Weights of a small GPT-style language model, trained from scratch on English Wikipedia: RMSNorm before each block.
Each number is 500 + 40 x the weight over its row's rms, rounded and kept within 0 to 999. Layers, rows and columns count from 0. Numbers have three digits each. The size before them is the row's rms in percent of the matrix's.

# o: layer 11 attention output (transposed), 128x128, rms 0.305, rows 50-63,113-127, columns 0-127
# v: layer 11 attention value, 64x128, rms 0.297, rows 50-63, columns 0-127
# gate: layer 11 MLP gate, 256x128, rms 0.309, rows 0-1, columns 0-127
# up: layer 11 MLP up, 256x128, rms 0.32, rows 0-1, columns 0-127
# down: layer 11 MLP down (transposed), 256x128, rms 0.315, rows 0-1, columns 0-127
o113 088:548455465499496582536517532519520462566481527449496564498540528495602534487474505473478501554538513499513515514531550485558442436525416476563498502486507532507547550412428520479558402533541564480508543493520448529475465540502487492531499485430553517527589517467510512473427457446495461437453461500455487422459476503571527480518499547469477483519482427536543529512488484454524449502458
v50 098:506526581513530440423526543520538498478478516502432481433368540507463493480503498489610533457543519564503482533468474509514515519541543559544503496466472502519532510465527497416452555445447498479523528530495485473536468455505479505534475510508449544479504554494535495463463425557484547469491497539525479508515541521490561633506450518460460487580441515544497480448548508498457481567529
o50 109:527476483498513444465528490471440532530482501477531478543496547393502482528536464497576483472489481463542483533472559541502484445526436451403454440420521506469478615448469562508448510520498457568458529472514493532543528462460434518479500493445517559531488460540451565439498424561516463502453507462522481507482523552516477517489445427482593476549509523446538538493478518508490497462536
o114 092:503458513565515565517461558611565537383440504464535510461527507509535578503392560439485518567499464483469501475509474495512538534559492519543579512488503477474508489513514494412528533448463491450553464479508492493519469565532518522556544563548444506516453522465569526466500536535471477520549466509543514561512500481526498453464506536497542424475446486478486456489512464474506450467438
v51 102:503457425571547566533504499531437512464507511493588468442494503430516529485472489510470528523450499480498437554442502418554508553452542561483566522467515483500594552496505481464432474479522523487491466551517571433471522517489467531497496544459490489454461490430490481525442474452594525555460540450572436465479484482494478534506435501433563470475495496504521494532514530537510507549583
o51 110:506501458468544497528452543531458533461544425529457455511477489496517504448545461503451480496519500512502527453542443539513536421481438426526556470455454465476454473514528442514462518454560475529562529472437461435560497474563521467505431499496484474556473493528523466508503454471518560452522481473455499535488521531468483577423485556442467544510447522551515394501444428502536580474558
o115 087:515436556483476583521465548546439527519467574498582507478482456542499449546534497522475525533481473394528407487482503494495481529482487525521499496482558471474491536527477450503456498441484524479481479512594495521542493577513499458512592458491483430485589537481563459525614499458402525514484439480467480429508493535531470447499528498504466433504482497495535493483455538491554459497504
v52 097:464504510542500505471483498459459523502580414505523576497512508538487496561498491514543562487500522459542498421509489508460496508492426507543451571513478395482493478489557524473476533513465588413523521518448589485487519478540504473462500550422620479514470488499473545447436470526464475479380481477488572526508537493524569542524496501524566559498518525446479499483513518489540503489534
o52 100:471522395562451442510485551519506471567502523546524515434524461537564493454509473453527469455472537522538490473543563446489471557445553483519472413394508536537538566525538484475552464570482502552431474460484433507477477481444492515531497475505504458452506555449484484496441543430450470441513514522501508542445562459503519505490483559525547474542489542463457503580467479456503499535501
o116 091:473495544477473504439475484526540512478532388561540446518504539495496549524545529493477470461519544489484551544492518556486479530479394504505470515481500495462466458512511485562420503512424539418483469508525586525507509493547537524517453467468562563554487496541525495464480555457513577486484457549566462487524533423421487510425465545526538483530503514443452459451501526484559567483572
v53 102:566511408550549501496567475525511509463484528490447543476491466435497484446470525466480450453499497530474570468533436467470520469553491528498488564479503483449480505513521508469427457492556564501466444459504431487506495442607479538575524529527547483523472441490536490464516533434523554476451530486551515589454496534544564503501535479580481575484500520444509470459567488415495480521531
o53 108:538495488461464500477543465571539554527435456521544429462529550417495453496513567444482447539503539464438480506513532430516493474454520457562513483503463529533516471490526458550500526526466515490455511498515555522565538463424529467527492507500506542501423525526470509573586548527452508412459467456468477532444546509527463474481584567502448496520454493500524454586572571501497523498476
o117 092:538508462532483538530574491415581474460524493516463495527555569545453546515494429492574408440557509488524577448539519439488486503510468448488507574475535509513462573491466476402498422455555497478481488542518541482485487470553567466514529490411491507526513498499539481453445497517547462529539553507529458501484486494508500495492431554564547477479457436522523476488553500463557517472461
v54 099:471519449558501431526531524509418478504456522490549479508501535525438504492447442497481555492487531599521497502517482428496507500435438496536491519507494456439472487477573548532461471423471470511577507447519508518575521518502430536543487565495422501523548519419510461479507465614587533499501462453551533500563498460486541509529539488479505589449438527538436496503518495492507531502488
o54 112:471490458534559489494442522499496511548473483438408505546490490502468494496512531517498525458555438523537434495473518528522507445468469482492471471526471480488485554457535478500547506547482550511505454482477523536527481589456522459626461498440544482500497455483497500438600499520513538480466466495517529570550526530529455389515529567441445425528502535492491459541470452423420529433502
o118 091:488513475524467493502515526578486514445443514495534491460552522463463503577510475487467455520470509470500528458435432465482510484491502519490490516483488530560483499575603551435563473458469486490465508487457537484556559420569530502556470517510467421489556479440504530555553558506474467543459574556482435528486533476496570527512499558546558522483477511559450449485506564496560542595495
v55 101:479454457544513450555449518504496479522511480552496503449516615535533518524491534497494468545481479419487522431560523482536495535529476504448470491460529501504478466506421435517530462512484513416538453530422478434518507563460456542525558477490473513447476524517546480378507525509476501514545458484495572463557493461554428513474550526567505508534449531439522580545468485496510492547574
o55 112:547465499506473507479538504458464494536557507533516561437598444483531519543601511498502532549473527477488530493494468527529520468507509476526463487471404459524452472435429516520533478519443478492563497540444459494515478520486543460571575516567486516507533527495446450474504527412441512470477523501521478506546447442377529452480542498485466436508549495437487484472485475487499460433411
o119 088:522510533530493479450482548501551499563541504467516540506532464423420510542516507498471556481509370493469529518471461496653518547508515514495567502577493543499524515587509442533526463543452581516472502534514470493572505470520503476459566490537488521462566503524571524461516472462517537514492484481493516413487522454552487503439485505482413455529511537449497474539511501509537560491459
v56 096:395505525520546587450507528503473552552516533569515531502467470495487490475503497546472494526488440493472517430472513502526470542549542393541530533485481531443466429506461486515478502441433514500507548563529595480426529500540520522530468535502477491495534561533528542534498544539437461596454520495548480511522539466502538505525508478475520519526478522507510537537514486362569509421503
o56 113:492492491526427512531503516497537511479478508508527494467461492541489553481542544506569517449534520500493510442552495429517475449502500519515422560607468507523479471430549548513550568497486470479499482488599505495451431471474488545507464464562489497561504503513512488479464512479543492466456446521478548492519569535393547555461493528419538517566497475533404493475474480470508367501524
o120 090:545429422523546483455414424556529550517497439472461514544462467487564520510496499467456489575456512545471550508508512523443494559511479426477554524484510497501486533480549493489452468485463470422535559536419503496495536544447582523496538532507550467543504571536525563405501487554509465471552478526531520495500539478476508497427473545470508499478510474442513564549479454485493572540439
v57 104:462501517468420571476509503582499527517531471456474478486488503490497546403420525490434484459413520490515499538544450525505471498539501512449537479468537561511388559485528473528558486472525538520489487429470523490387486512486491450511532534463511456504501519365526500493553451471473499541467496484467481582572500501462466579456463511455500536486523535536454513455488521523528507539521
o57 115:519564494423541501472535570482565490528533522525475451548473522529502468465572481491475479497479526548503446491534598481514435538474468448550579490417491491418523435590530373489451522503462493534532522523448498522454462545545502467466549461577511513524550450489553482457508483521483442433480489495505487529566533476490515484530486533539456537533451448489475560506457518491525524462522
o121 095:490500588447473548469535482518527520471439535523574493513472505494442533516462475460502456561498538530517608572504524512478471509508455470547545487567511507522431495451538511528531440552525475539556438424521527462516544579474556456562548506474453436503534465505495470472488446562492555525511464545577567473557490481483463493444469540512546506495523400474498510473542426530467502491501
v58 099:448452505511433471439505502561564547594423454529484527526440419549545472554440513522451519546548546465454510523478496490495456544475548549496503507404459545514483537502530508495492538516518512475536498517501446556470459515502443477480492522541471582484532542549546484498447525527507576504577414456415417523484473496442509472552464491535476512453533521454475501529483492492549497543539
o58 097:459532413524504443491516505508587523531475507488595568595508492493512483513456501586490505584464469479524451510488450480506493480535431550545464500515520437470482495490466485557540499451543498538527520540498479550529483471529516444464532546498498555465463480494585517454567492525526471601446461534567534523535554505464510458502480444558435584513542446485501487444498551486526555489520
o122 099:508401494493494485510481504474450503512560516473518479515436494567500435504502517449481378513512499537424478534482484499558480529524459519499514541500457541596509475473518559505445490504444526526580460467516529491462521509421515561515465481382521521478522490492490510541474557505539508595471417450469492479519474533487485526421515502474499517492475511601450472480478488543536405446474
v59 101:543517574511508532577472532500507591470421477487507559487497477495493541468449519472472465582515500512478529534452554509487522511528495465488583518499496497479559578433526455522480509560484445402521504474463601477494515477562481531531587542533507568468533450498571519469527448467462522473579522553537554485520484589517490491519455499451534532605500480519497515503464467527528498507517
o59 097:551481580537543487476501455450504507494518462487562491465508527503492470533528410556549471560465451437506503519556483490524514494509496447440495491531556492568464447491493482443507509506553564556527551440517473483477511509486491516518516518564502523487482506488474521483478513527391481455565454510428420467510477531547478444463392524494524534446428411547493544540509404473466438509524
o123 104:540545454503495499516541537518472527466498559452481505487482546495502476511487525429469517490544500523541498555481442489591493472470479549451481520515513487497517562515530367427395539508464491544477415448555482454530481468489518472492515528543445415474578527436506457489514449487491514533499491478505483466508534444454432577507531470551471512435480577579501448504496436512517535440485
v60 104:487505490510454519504518492491487566441516431444448485470544460503530449481525502567558527535533486400497474510454536519466449469571568465419455468521555482469538488513486488596446479525579499536538560456431486412451531502489544453508426509501532500505455507479534472446520445594478546526492518473467455472493460512522540470508490483424547540518437555464515500533579512535483494515494
o60 098:561496452479500530494484496421500481560526536475487513448519463526487490519473540482515491490499522488441464491516421494509428434528529490504508485454534489458474418464451554474513507496484484524453441465481488572555461543532453496522571473498426493505422483521474539518457433447455538569572541495487526473548569514428530445530494498488497559407515472552425397461463456508526494453440
o124 108:478491511517511524460569499483495498495514472484519534549515544495563531544459498472483466455539601466498533554584566534417510523440489488574476458525452529512521542443509448569434454440485570515466455530574530500455450485466546499475410537418505476502528465530464523447449524479475553490452445478562547472515411469485468488563517546459535529497525538443518447524500525499534484490509
v61 099:488504439491569441412461575546475549486545426550395433459503438511493525432469496512428524467545560459475481512463534495436544519548486401462527467492585503492526420511531445508542530529508486458498469484491455549470498500512429468473479507499482453550459556495503514475552490458520476499517513506545547492468454565561456560492490478479542463520575456511488521506513550512489485497449
o61 091:496474542431540383465496479483482511487551527516477556499392488504502484425521442552511504514508611539536551495458467472484544458473533479473558531483516473503579454527478515547434516521417503452509530475509490462432461492543431559417556530518451455487459458503454577473468542540515517445470441524521550516485478473485491485467504444552512559499461490489511466500527527536503427506505
o125 109:534504529486484551478524496456498483562522529490502529519522491492507522550519458461505483445517568403537452494502502533533516494519484522503457476464495508410463501487507416450602458401513511567481458523436422511448530542530504472496472568524558529466575524455451441456471434475495484529481501493456419405474473480389524509488438514504552556489507499475529519475506470543519547485554
v62 102:473500479472474552519518529518545449500544488531503549454522492513475440467498517383517562454485435472517541542594503476518459468489458435493501469485515480593490489577550436488552461481492521442461569523564472528453569403505465431487484497492465474565477518570511521550490477428531534473530424518477467533507446537484538479494544515461461518491436518553512578504489475562498493518484
o62 113:486540497511468579439549501439556473470525536516500518499504539593537496498476450542545511484513499511436509502564521456506434484491501539559505483471482533487515447523568485454480544550461526465455553488500534519558479475520479482521554500455518533553529495535445449420489419588508519487554476487564507582510521529481512485545503383552436450572496502470492537448464539528523595493545
o126 081:569432434502486441537486436489514423529528504441470503493499534550578529504453594519482520452493475549504575515525475554627522481537495454522479522451501518525528518503527503514565435489480522484495410494559465527480484449463491501512448471565564516536472481519583431454491568559492551510523529441466405446481520520474539500493444474480493480469483527517535529521496537446499527519496
v63 094:544456523423523528509514512492543474464418542471494522443535449400534539498473529496524595532495514485460518451537515522600450437482535508554457544510472491482506513492534477450508575530563500495496494401489522477467480502549497489578494507457485464458485543502512463478554594559502473493510497488485453539524496501548445577496440462543558541496466613508518491539480535556559516479517
o63 103:522591448508489432522463485528485514490467469507499483488569461416499487518571513457521539503463537465464537486481473510447493425518567575517521487499546483478484523528519498533536482495516441439554558479504420483495512526553537461463513481533543502458406566523604484529530543525477485445532449452526440494501529556456526542585543459499526492504523564531490461515575446477451535449567
o127 101:494486490491517572480470497489484430511461569507539482566506528530499561467556521496471456530543543567519565522469474513547519538533493484534484487508476406588500509518520425533454501477431500574573405510503567468441531500448487459487526548478536381491572435541419516477461526601528506488556511520524525505498434509506467506553519545485463467522479516502476525475528513509500497518439
gate0 100:498462476481561476453465489509510567479516472530462523491475503529544508484546502562450485462543555503515493496532467523536511469588448443442494514432527454472539533464549507543524552577538513500496488525468468430535529525611559534521468517516487410505497507555563451484491489473501454494518472509513520455523555543554496500507471492502565463513569454573594425562571459531524498589534
up0 100:471485469514521415446527519568522455522457516475488508473499505491489490495450513530476554466563452458581503524490533500503486443492476448550523469505523491525587528553566600549514567587448537512511517521450533468503440474485504528468508483496529503532481487555513519562512424468453510562506555486503475487449545473590430450508499479470577515461493529557435538450461434475538461583475
down0 097:471549479473442505498608529465486508567443553480570571510458502516555559514505467494440517532473541484515521494544507467467463518551546548508468394515488551480511505547541526541499467523510479515445477543463502453557533532524484475527488552492506482502556517434501503509402481416502420492448516578505433468536489437519511415472491510457475433519442424538502539452490487471493549511463
gate1 099:550520546489445580518575458496498473497479548514456514507574499519529507413517440445575542572532529463473449517483486496463511530534517528465466548498531534571468557448502507503480512543492462516536457406514526545470477512543482541545460486476537587546415582503543532473447527459523591539567537551440470516473480487414501480467504460520485464540488484565496519504471473554504480503524
up1 099:538470512488460551521553464518458497468423511488555541457475549513527498449472513417538499525455553494468541494503488444497506500515514431547506650513469533496554538482513618441539567512571470543509520521479508513522481444537454536509449435494535486508472464494462448470449436467518489503601522499433495543497498543508496482495528463477534461556443532550426471517503485522513428499484
down1 105:427504498512484440586568466486528465486481517509558511397464517564482512477512563493507427519507582521464557517518454525471494486516504539518582466442464572514562440519515559448511488462533515527520474466506481480478507507489500517535542497499545562586490444455459440510447523515536485468541439460557450515528461571460496488555494462518501459463466496505528532535492485482541371510438